config = dict(
    activation='geglu',
    norm_eps=1e-06,
    positions='rope',
    parallel_block=False,
    init_std_qkv=0.0376,
    init_std_o=0.0376,
    init_std_up=0.0376,
    optimizer='soap_variant',
    schedule='wsd',
    final_lr_fraction=0.0,
    seq_len=1024,
    doc_mask=False,
)
Each number is 200 + 40 x the weight over the matrix's rms, rounded and kept within 0 to 999. Layers, rows and columns count from 0.

# gate: layer 2 MLP gate, 512x192, rms 0.287, rows 453-474, columns 96-143
# up: layer 2 MLP up, 512x192, rms 0.293, rows 453-473, columns 96-143
# down: layer 2 MLP down (transposed), 512x192, rms 0.28, rows 453-473, columns 96-143
gate453,266,237,164,181,257,196,203,186,185,220,180,212,255,168,163,211,266,124,243,165,215,191,203,219,209,232,304,264,210,234,233,235,292,178,226,114,215,294,247,256,225,241,203,240,179,242,190,184
up453,133,183,245,212,196,230,180,192,203,160,255,236,192,223,167,241,187,255,183,153,212,166,164,232,272,148,172,178,130,239,205,196,178,241,184,224,239,213,175,187,215,215,151,204,242,194,173,227
down453,267,169,150,192,160,130,202,202,160,179,225,197,227,175,178,248,188,240,243,208,177,182,215,292,253,200,197,220,235,226,249,263,196,149,251,241,182,212,147,293,238,180,217,207,128,205,227,163
gate454,224,151,193,168,174,248,262,133,188,194,192,268,218,306,178,156,155,243,174,208,152,131,129,208,211,188,178,198,257,154,237,143,180,164,217,214,253,212,190,246,189,258,217,177,225,182,67,188
up454,189,244,142,176,150,218,158,82,237,178,188,122,252,165,196,204,151,221,231,187,317,63,205,253,305,167,274,119,137,262,147,137,210,291,198,237,255,239,148,175,174,146,205,201,214,170,273,211
down454,225,313,235,206,263,174,236,142,132,200,224,182,238,114,228,231,213,209,219,181,227,141,264,269,266,90,245,151,121,178,197,226,144,123,169,200,236,306,90,232,184,255,203,226,226,247,203,200
gate455,202,240,192,202,242,201,204,204,154,218,255,193,213,222,162,328,148,255,155,191,197,202,192,252,166,199,227,174,149,187,170,110,197,230,164,245,169,210,219,150,216,167,232,217,212,214,259,201
up455,218,228,187,165,237,163,213,231,177,169,237,161,240,130,177,219,145,230,207,242,167,141,209,214,212,199,258,226,121,192,193,112,227,199,207,205,183,233,165,161,193,228,153,246,193,206,258,188
down455,194,276,292,258,177,253,222,206,206,166,180,92,185,164,255,165,124,188,300,230,189,148,245,237,124,289,193,228,200,144,233,136,165,158,145,258,191,217,176,177,217,183,247,234,218,173,278,276
gate456,305,198,260,179,238,166,160,274,214,223,133,184,178,256,156,220,158,260,216,148,202,180,218,190,207,143,235,198,115,207,191,220,218,203,153,151,216,136,205,214,242,204,234,209,160,163,236,161
up456,231,159,265,151,132,117,165,165,153,159,211,244,220,241,232,238,165,214,185,134,140,197,177,159,205,143,240,178,164,202,225,206,231,204,263,224,199,202,139,262,170,180,181,170,185,140,210,166
down456,228,187,187,238,245,231,197,266,207,144,208,221,116,164,236,151,220,204,197,222,166,206,181,200,187,238,159,224,180,223,152,200,177,200,231,170,317,194,264,169,247,164,172,162,225,204,221,234
gate457,241,292,197,275,261,191,294,171,260,206,196,180,242,220,212,198,232,271,201,243,224,198,88,203,175,198,200,221,171,184,232,201,188,228,194,156,179,191,217,192,235,274,135,273,205,158,232,160
up457,209,153,186,233,216,257,123,144,176,184,197,180,185,187,203,179,202,153,242,179,248,264,269,174,202,205,225,275,246,241,182,223,220,132,153,206,190,235,139,206,217,173,216,185,283,154,212,271
down457,239,183,199,234,293,157,196,201,125,149,132,148,267,229,243,239,186,241,300,158,138,227,215,223,222,188,244,277,260,224,205,145,239,211,257,220,256,248,150,217,178,293,194,173,142,213,203,231
gate458,247,201,183,238,252,235,200,241,193,207,215,136,255,240,227,230,154,200,222,198,172,215,154,196,230,203,147,162,169,188,199,204,231,210,215,106,243,184,154,191,227,159,204,235,195,249,200,234
up458,181,256,141,162,118,204,142,198,147,197,212,135,191,165,211,146,170,246,185,241,160,235,180,175,228,204,204,179,173,218,260,220,286,189,182,292,157,252,221,208,204,212,146,150,180,253,128,259
down458,255,223,157,165,170,316,157,214,179,208,268,235,178,207,195,167,233,196,243,158,241,237,187,232,186,230,223,209,208,267,217,199,120,215,183,218,245,171,187,222,266,225,196,291,251,170,228,144
gate459,193,173,208,161,112,212,224,272,258,265,183,150,202,193,233,207,224,286,179,146,167,305,190,149,267,215,194,178,164,173,183,219,184,240,188,142,159,203,234,186,210,179,191,111,238,179,170,175
up459,242,187,220,206,70,153,225,252,169,159,186,178,225,191,210,200,158,253,147,243,131,199,202,240,148,194,162,162,187,172,239,172,195,219,218,155,182,143,236,188,260,153,136,177,193,178,228,173
down459,187,224,175,295,228,168,207,250,237,242,184,208,158,236,196,244,168,211,240,174,246,157,189,226,230,238,182,243,231,205,205,230,127,275,253,135,164,213,201,232,180,199,213,197,188,159,188,95
gate460,250,189,199,209,205,275,198,194,189,173,193,238,258,270,186,166,268,171,222,140,186,297,206,233,237,229,204,160,217,146,172,190,240,214,218,257,228,151,132,211,241,199,118,223,208,232,216,195
up460,272,164,168,181,203,225,291,258,174,102,227,289,188,246,193,153,192,194,91,177,227,212,177,162,208,229,235,185,152,204,139,252,143,179,106,264,211,157,149,211,237,188,157,196,151,126,146,145
down460,181,204,211,164,140,164,149,200,158,142,231,260,204,175,175,240,217,242,206,220,252,202,248,321,171,189,228,203,175,137,207,232,277,201,230,189,278,187,208,248,172,244,105,233,243,257,200,207
gate461,169,147,249,204,182,240,163,231,247,235,216,179,148,151,217,146,199,217,222,186,89,209,131,137,193,162,224,162,233,155,254,151,205,246,139,218,195,188,241,207,147,202,240,164,286,267,214,227
up461,263,235,144,152,215,258,242,201,110,204,205,210,201,222,240,284,207,197,226,214,235,139,220,227,255,236,196,195,158,263,156,173,196,216,263,183,225,189,239,220,284,213,150,207,163,142,207,160
down461,222,241,205,196,228,216,196,207,243,209,192,235,213,203,250,201,187,169,174,122,161,181,165,199,182,188,176,178,215,199,180,222,107,140,231,214,194,221,219,197,238,252,196,257,156,126,181,199
gate462,208,219,163,221,205,220,291,170,120,191,251,170,254,188,151,205,146,137,215,136,153,278,167,133,189,232,103,185,212,230,199,113,166,237,125,249,169,178,183,169,123,222,241,180,242,194,121,252
up462,187,243,155,200,212,283,248,208,142,159,234,254,246,164,224,165,171,123,246,173,135,190,197,173,251,192,180,221,221,114,204,177,213,295,239,197,161,166,194,225,212,173,224,209,218,281,112,252
down462,208,238,196,200,194,130,199,262,206,279,229,178,157,227,235,150,205,251,209,259,230,232,228,213,220,159,173,115,184,183,140,173,177,223,192,234,274,253,181,194,108,228,256,181,218,217,196,185
gate463,254,209,237,192,185,71,196,198,233,160,164,182,192,233,204,158,290,211,195,262,224,124,153,129,213,142,210,222,234,118,197,181,282,181,153,187,273,175,195,183,153,164,239,218,159,223,139,79
up463,213,204,215,197,150,216,205,225,187,154,190,160,285,101,174,143,240,230,207,270,241,174,151,190,246,212,144,274,251,242,172,203,217,181,192,150,170,176,181,153,125,228,160,190,235,154,152,156
down463,270,208,232,208,192,211,223,183,184,235,179,203,164,177,162,154,174,243,167,262,149,217,188,213,261,214,268,196,120,189,202,244,204,199,211,227,199,209,218,210,141,185,176,202,243,228,246,183
gate464,188,292,172,167,216,183,145,134,174,213,261,205,198,262,155,193,201,192,224,214,178,186,182,252,212,169,251,262,182,232,229,167,210,135,151,205,175,226,218,138,173,174,236,184,241,238,200,202
up464,240,202,204,189,170,191,238,208,185,165,146,167,250,164,234,195,248,244,189,189,178,158,257,188,192,249,208,175,272,215,211,138,168,252,262,186,226,233,190,285,199,245,183,239,304,203,179,146
down464,197,195,165,270,235,166,102,127,207,129,256,235,137,198,151,261,147,184,201,214,219,195,268,222,190,175,220,212,208,201,211,261,201,157,150,237,228,116,189,158,206,137,230,169,230,244,234,187
gate465,125,148,94,173,131,223,215,208,222,239,212,207,175,197,178,212,243,200,218,136,198,243,169,222,257,133,202,240,244,211,199,173,220,227,232,225,231,192,218,175,195,263,162,167,196,245,252,172
up465,181,144,208,251,211,176,182,219,205,207,139,203,157,218,147,176,264,155,186,283,155,130,211,229,108,201,71,179,180,183,255,216,240,154,175,276,132,176,78,247,121,263,272,154,224,125,207,205
down465,197,148,131,178,184,203,173,215,245,137,176,185,205,189,175,275,207,197,180,172,185,106,142,137,182,245,247,200,238,210,158,231,199,149,130,112,163,185,200,237,176,206,230,170,253,263,216,184
gate466,214,164,184,232,201,211,201,89,118,279,167,206,263,143,212,181,270,111,188,148,146,217,155,170,112,142,159,237,118,234,128,130,193,200,156,193,146,279,226,182,230,190,240,188,202,197,206,231
up466,202,197,157,204,243,285,174,205,179,150,205,186,120,155,195,148,202,265,178,207,242,151,194,145,236,329,314,240,218,187,203,156,176,228,226,142,194,232,180,95,246,225,256,184,224,136,211,198
down466,142,224,235,213,181,237,239,186,225,198,244,227,218,283,239,173,181,243,235,139,215,232,195,254,185,164,181,240,200,283,206,179,143,139,282,218,186,156,227,241,161,198,237,224,235,193,164,216
gate467,204,217,233,124,206,231,194,163,209,162,197,226,234,215,172,182,155,162,185,188,161,186,171,148,151,225,275,192,214,116,242,164,198,190,220,155,162,71,198,156,177,163,194,217,187,164,267,184
up467,262,196,246,246,203,163,188,216,116,210,229,120,223,251,231,160,191,198,295,278,141,181,197,158,231,246,228,147,78,190,83,224,286,179,201,220,192,254,197,202,191,186,159,212,197,159,292,248
down467,139,206,238,217,240,217,222,211,175,195,142,209,175,227,157,161,167,241,235,255,231,168,222,260,217,205,183,155,148,211,200,255,178,183,251,264,162,210,249,227,218,229,248,181,221,180,178,170
gate468,157,137,298,199,161,225,220,260,178,263,206,139,178,194,194,150,180,236,133,217,141,227,192,140,231,118,143,236,111,223,140,255,243,264,287,237,250,203,225,215,217,201,242,161,197,226,206,147
up468,176,240,215,183,179,186,188,232,219,205,262,201,169,186,269,209,215,262,220,144,202,228,166,183,192,204,345,190,186,288,108,158,204,234,224,179,250,246,159,221,240,182,192,207,164,242,206,188
down468,137,234,217,125,194,289,251,224,249,233,209,196,161,279,172,183,242,266,115,129,205,231,212,169,199,157,156,184,166,190,204,281,194,309,220,281,231,185,211,216,257,113,224,161,251,241,244,163
gate469,151,226,240,146,212,194,180,194,184,196,245,173,171,216,237,221,290,165,149,202,227,177,177,246,244,292,235,240,196,247,173,185,237,214,208,180,237,177,200,213,234,189,220,239,159,251,191,202
up469,273,159,246,187,231,168,153,203,210,257,211,247,217,259,214,242,126,182,177,196,207,266,170,240,174,173,225,216,210,207,210,197,248,208,113,270,182,178,156,206,266,245,211,217,258,148,172,185
down469,166,162,157,168,221,241,203,235,178,228,174,224,213,233,247,264,193,142,214,181,179,231,210,180,241,187,170,198,196,234,206,173,245,214,215,173,245,189,236,118,189,243,226,270,203,229,239,145
gate470,171,170,168,209,172,151,137,236,147,177,162,255,134,148,179,196,175,212,187,135,224,259,148,243,180,184,208,197,162,160,142,204,232,208,210,223,217,251,232,166,246,217,217,262,184,226,197,160
up470,211,164,99,197,199,206,246,213,191,201,249,215,243,184,204,205,225,162,300,113,197,146,182,304,234,204,257,285,172,219,205,209,232,194,226,161,302,170,153,208,149,153,193,200,197,223,177,221
down470,209,212,244,189,175,198,230,194,167,214,248,163,212,157,214,212,228,241,220,209,178,180,269,198,166,233,207,200,146,189,141,116,152,183,178,253,171,206,294,237,124,189,156,121,151,141,170,197
gate471,222,253,164,199,257,222,201,234,248,208,146,219,171,248,131,135,140,236,228,113,244,189,251,240,243,275,203,140,252,216,171,161,178,190,135,214,86,232,185,192,223,192,254,156,307,209,230,162
up471,180,248,222,227,284,208,222,204,182,187,201,141,74,198,216,144,183,192,175,197,205,222,179,234,187,207,181,170,210,268,208,251,196,242,152,186,236,207,251,192,158,150,172,197,137,206,163,214
down471,170,195,272,205,211,266,199,234,192,193,186,175,308,211,205,188,198,261,170,215,189,179,214,192,197,203,176,211,190,210,169,97,231,211,274,250,204,235,174,290,177,121,188,224,250,170,219,116
gate472,233,237,163,160,198,215,211,263,233,254,158,136,170,186,213,212,229,129,149,138,268,226,180,199,213,199,188,167,279,197,188,157,139,183,187,117,139,247,197,201,226,172,261,136,158,210,199,160
up472,182,190,204,206,295,248,114,196,277,239,181,256,262,298,157,223,130,168,199,176,191,141,222,244,161,223,185,185,241,184,250,214,199,193,243,224,206,224,186,243,180,242,148,195,156,329,212,207
down472,202,211,218,241,237,253,223,179,221,255,220,263,265,244,105,152,174,139,157,188,214,188,196,179,173,216,147,201,188,179,206,241,113,217,259,163,243,217,192,191,137,213,198,226,125,263,230,147
gate473,187,193,199,136,231,157,186,182,213,158,190,238,155,176,235,195,157,212,208,168,178,195,123,175,229,238,148,241,155,197,165,194,185,218,122,199,241,144,185,174,191,188,201,199,219,249,209,194
up473,263,276,219,153,84,152,108,237,172,162,224,152,291,185,183,178,211,193,243,154,232,166,230,163,252,166,217,185,232,164,193,184,245,136,238,165,231,250,302,249,177,216,188,208,216,268,181,214
down473,168,182,167,172,201,148,177,151,170,201,225,212,241,217,213,167,191,162,187,186,173,215,142,201,211,158,149,222,227,198,162,298,177,294,182,169,297,150,134,227,219,127,184,194,227,174,152,205
gate474,260,265,181,162,179,130,189,244,133,130,262,136,236,211,256,203,187,160,165,233,185,137,199,180,249,239,219,178,166,251,199,208,190,226,121,264,181,233,222,135,193,221,237,213,159,245,215,215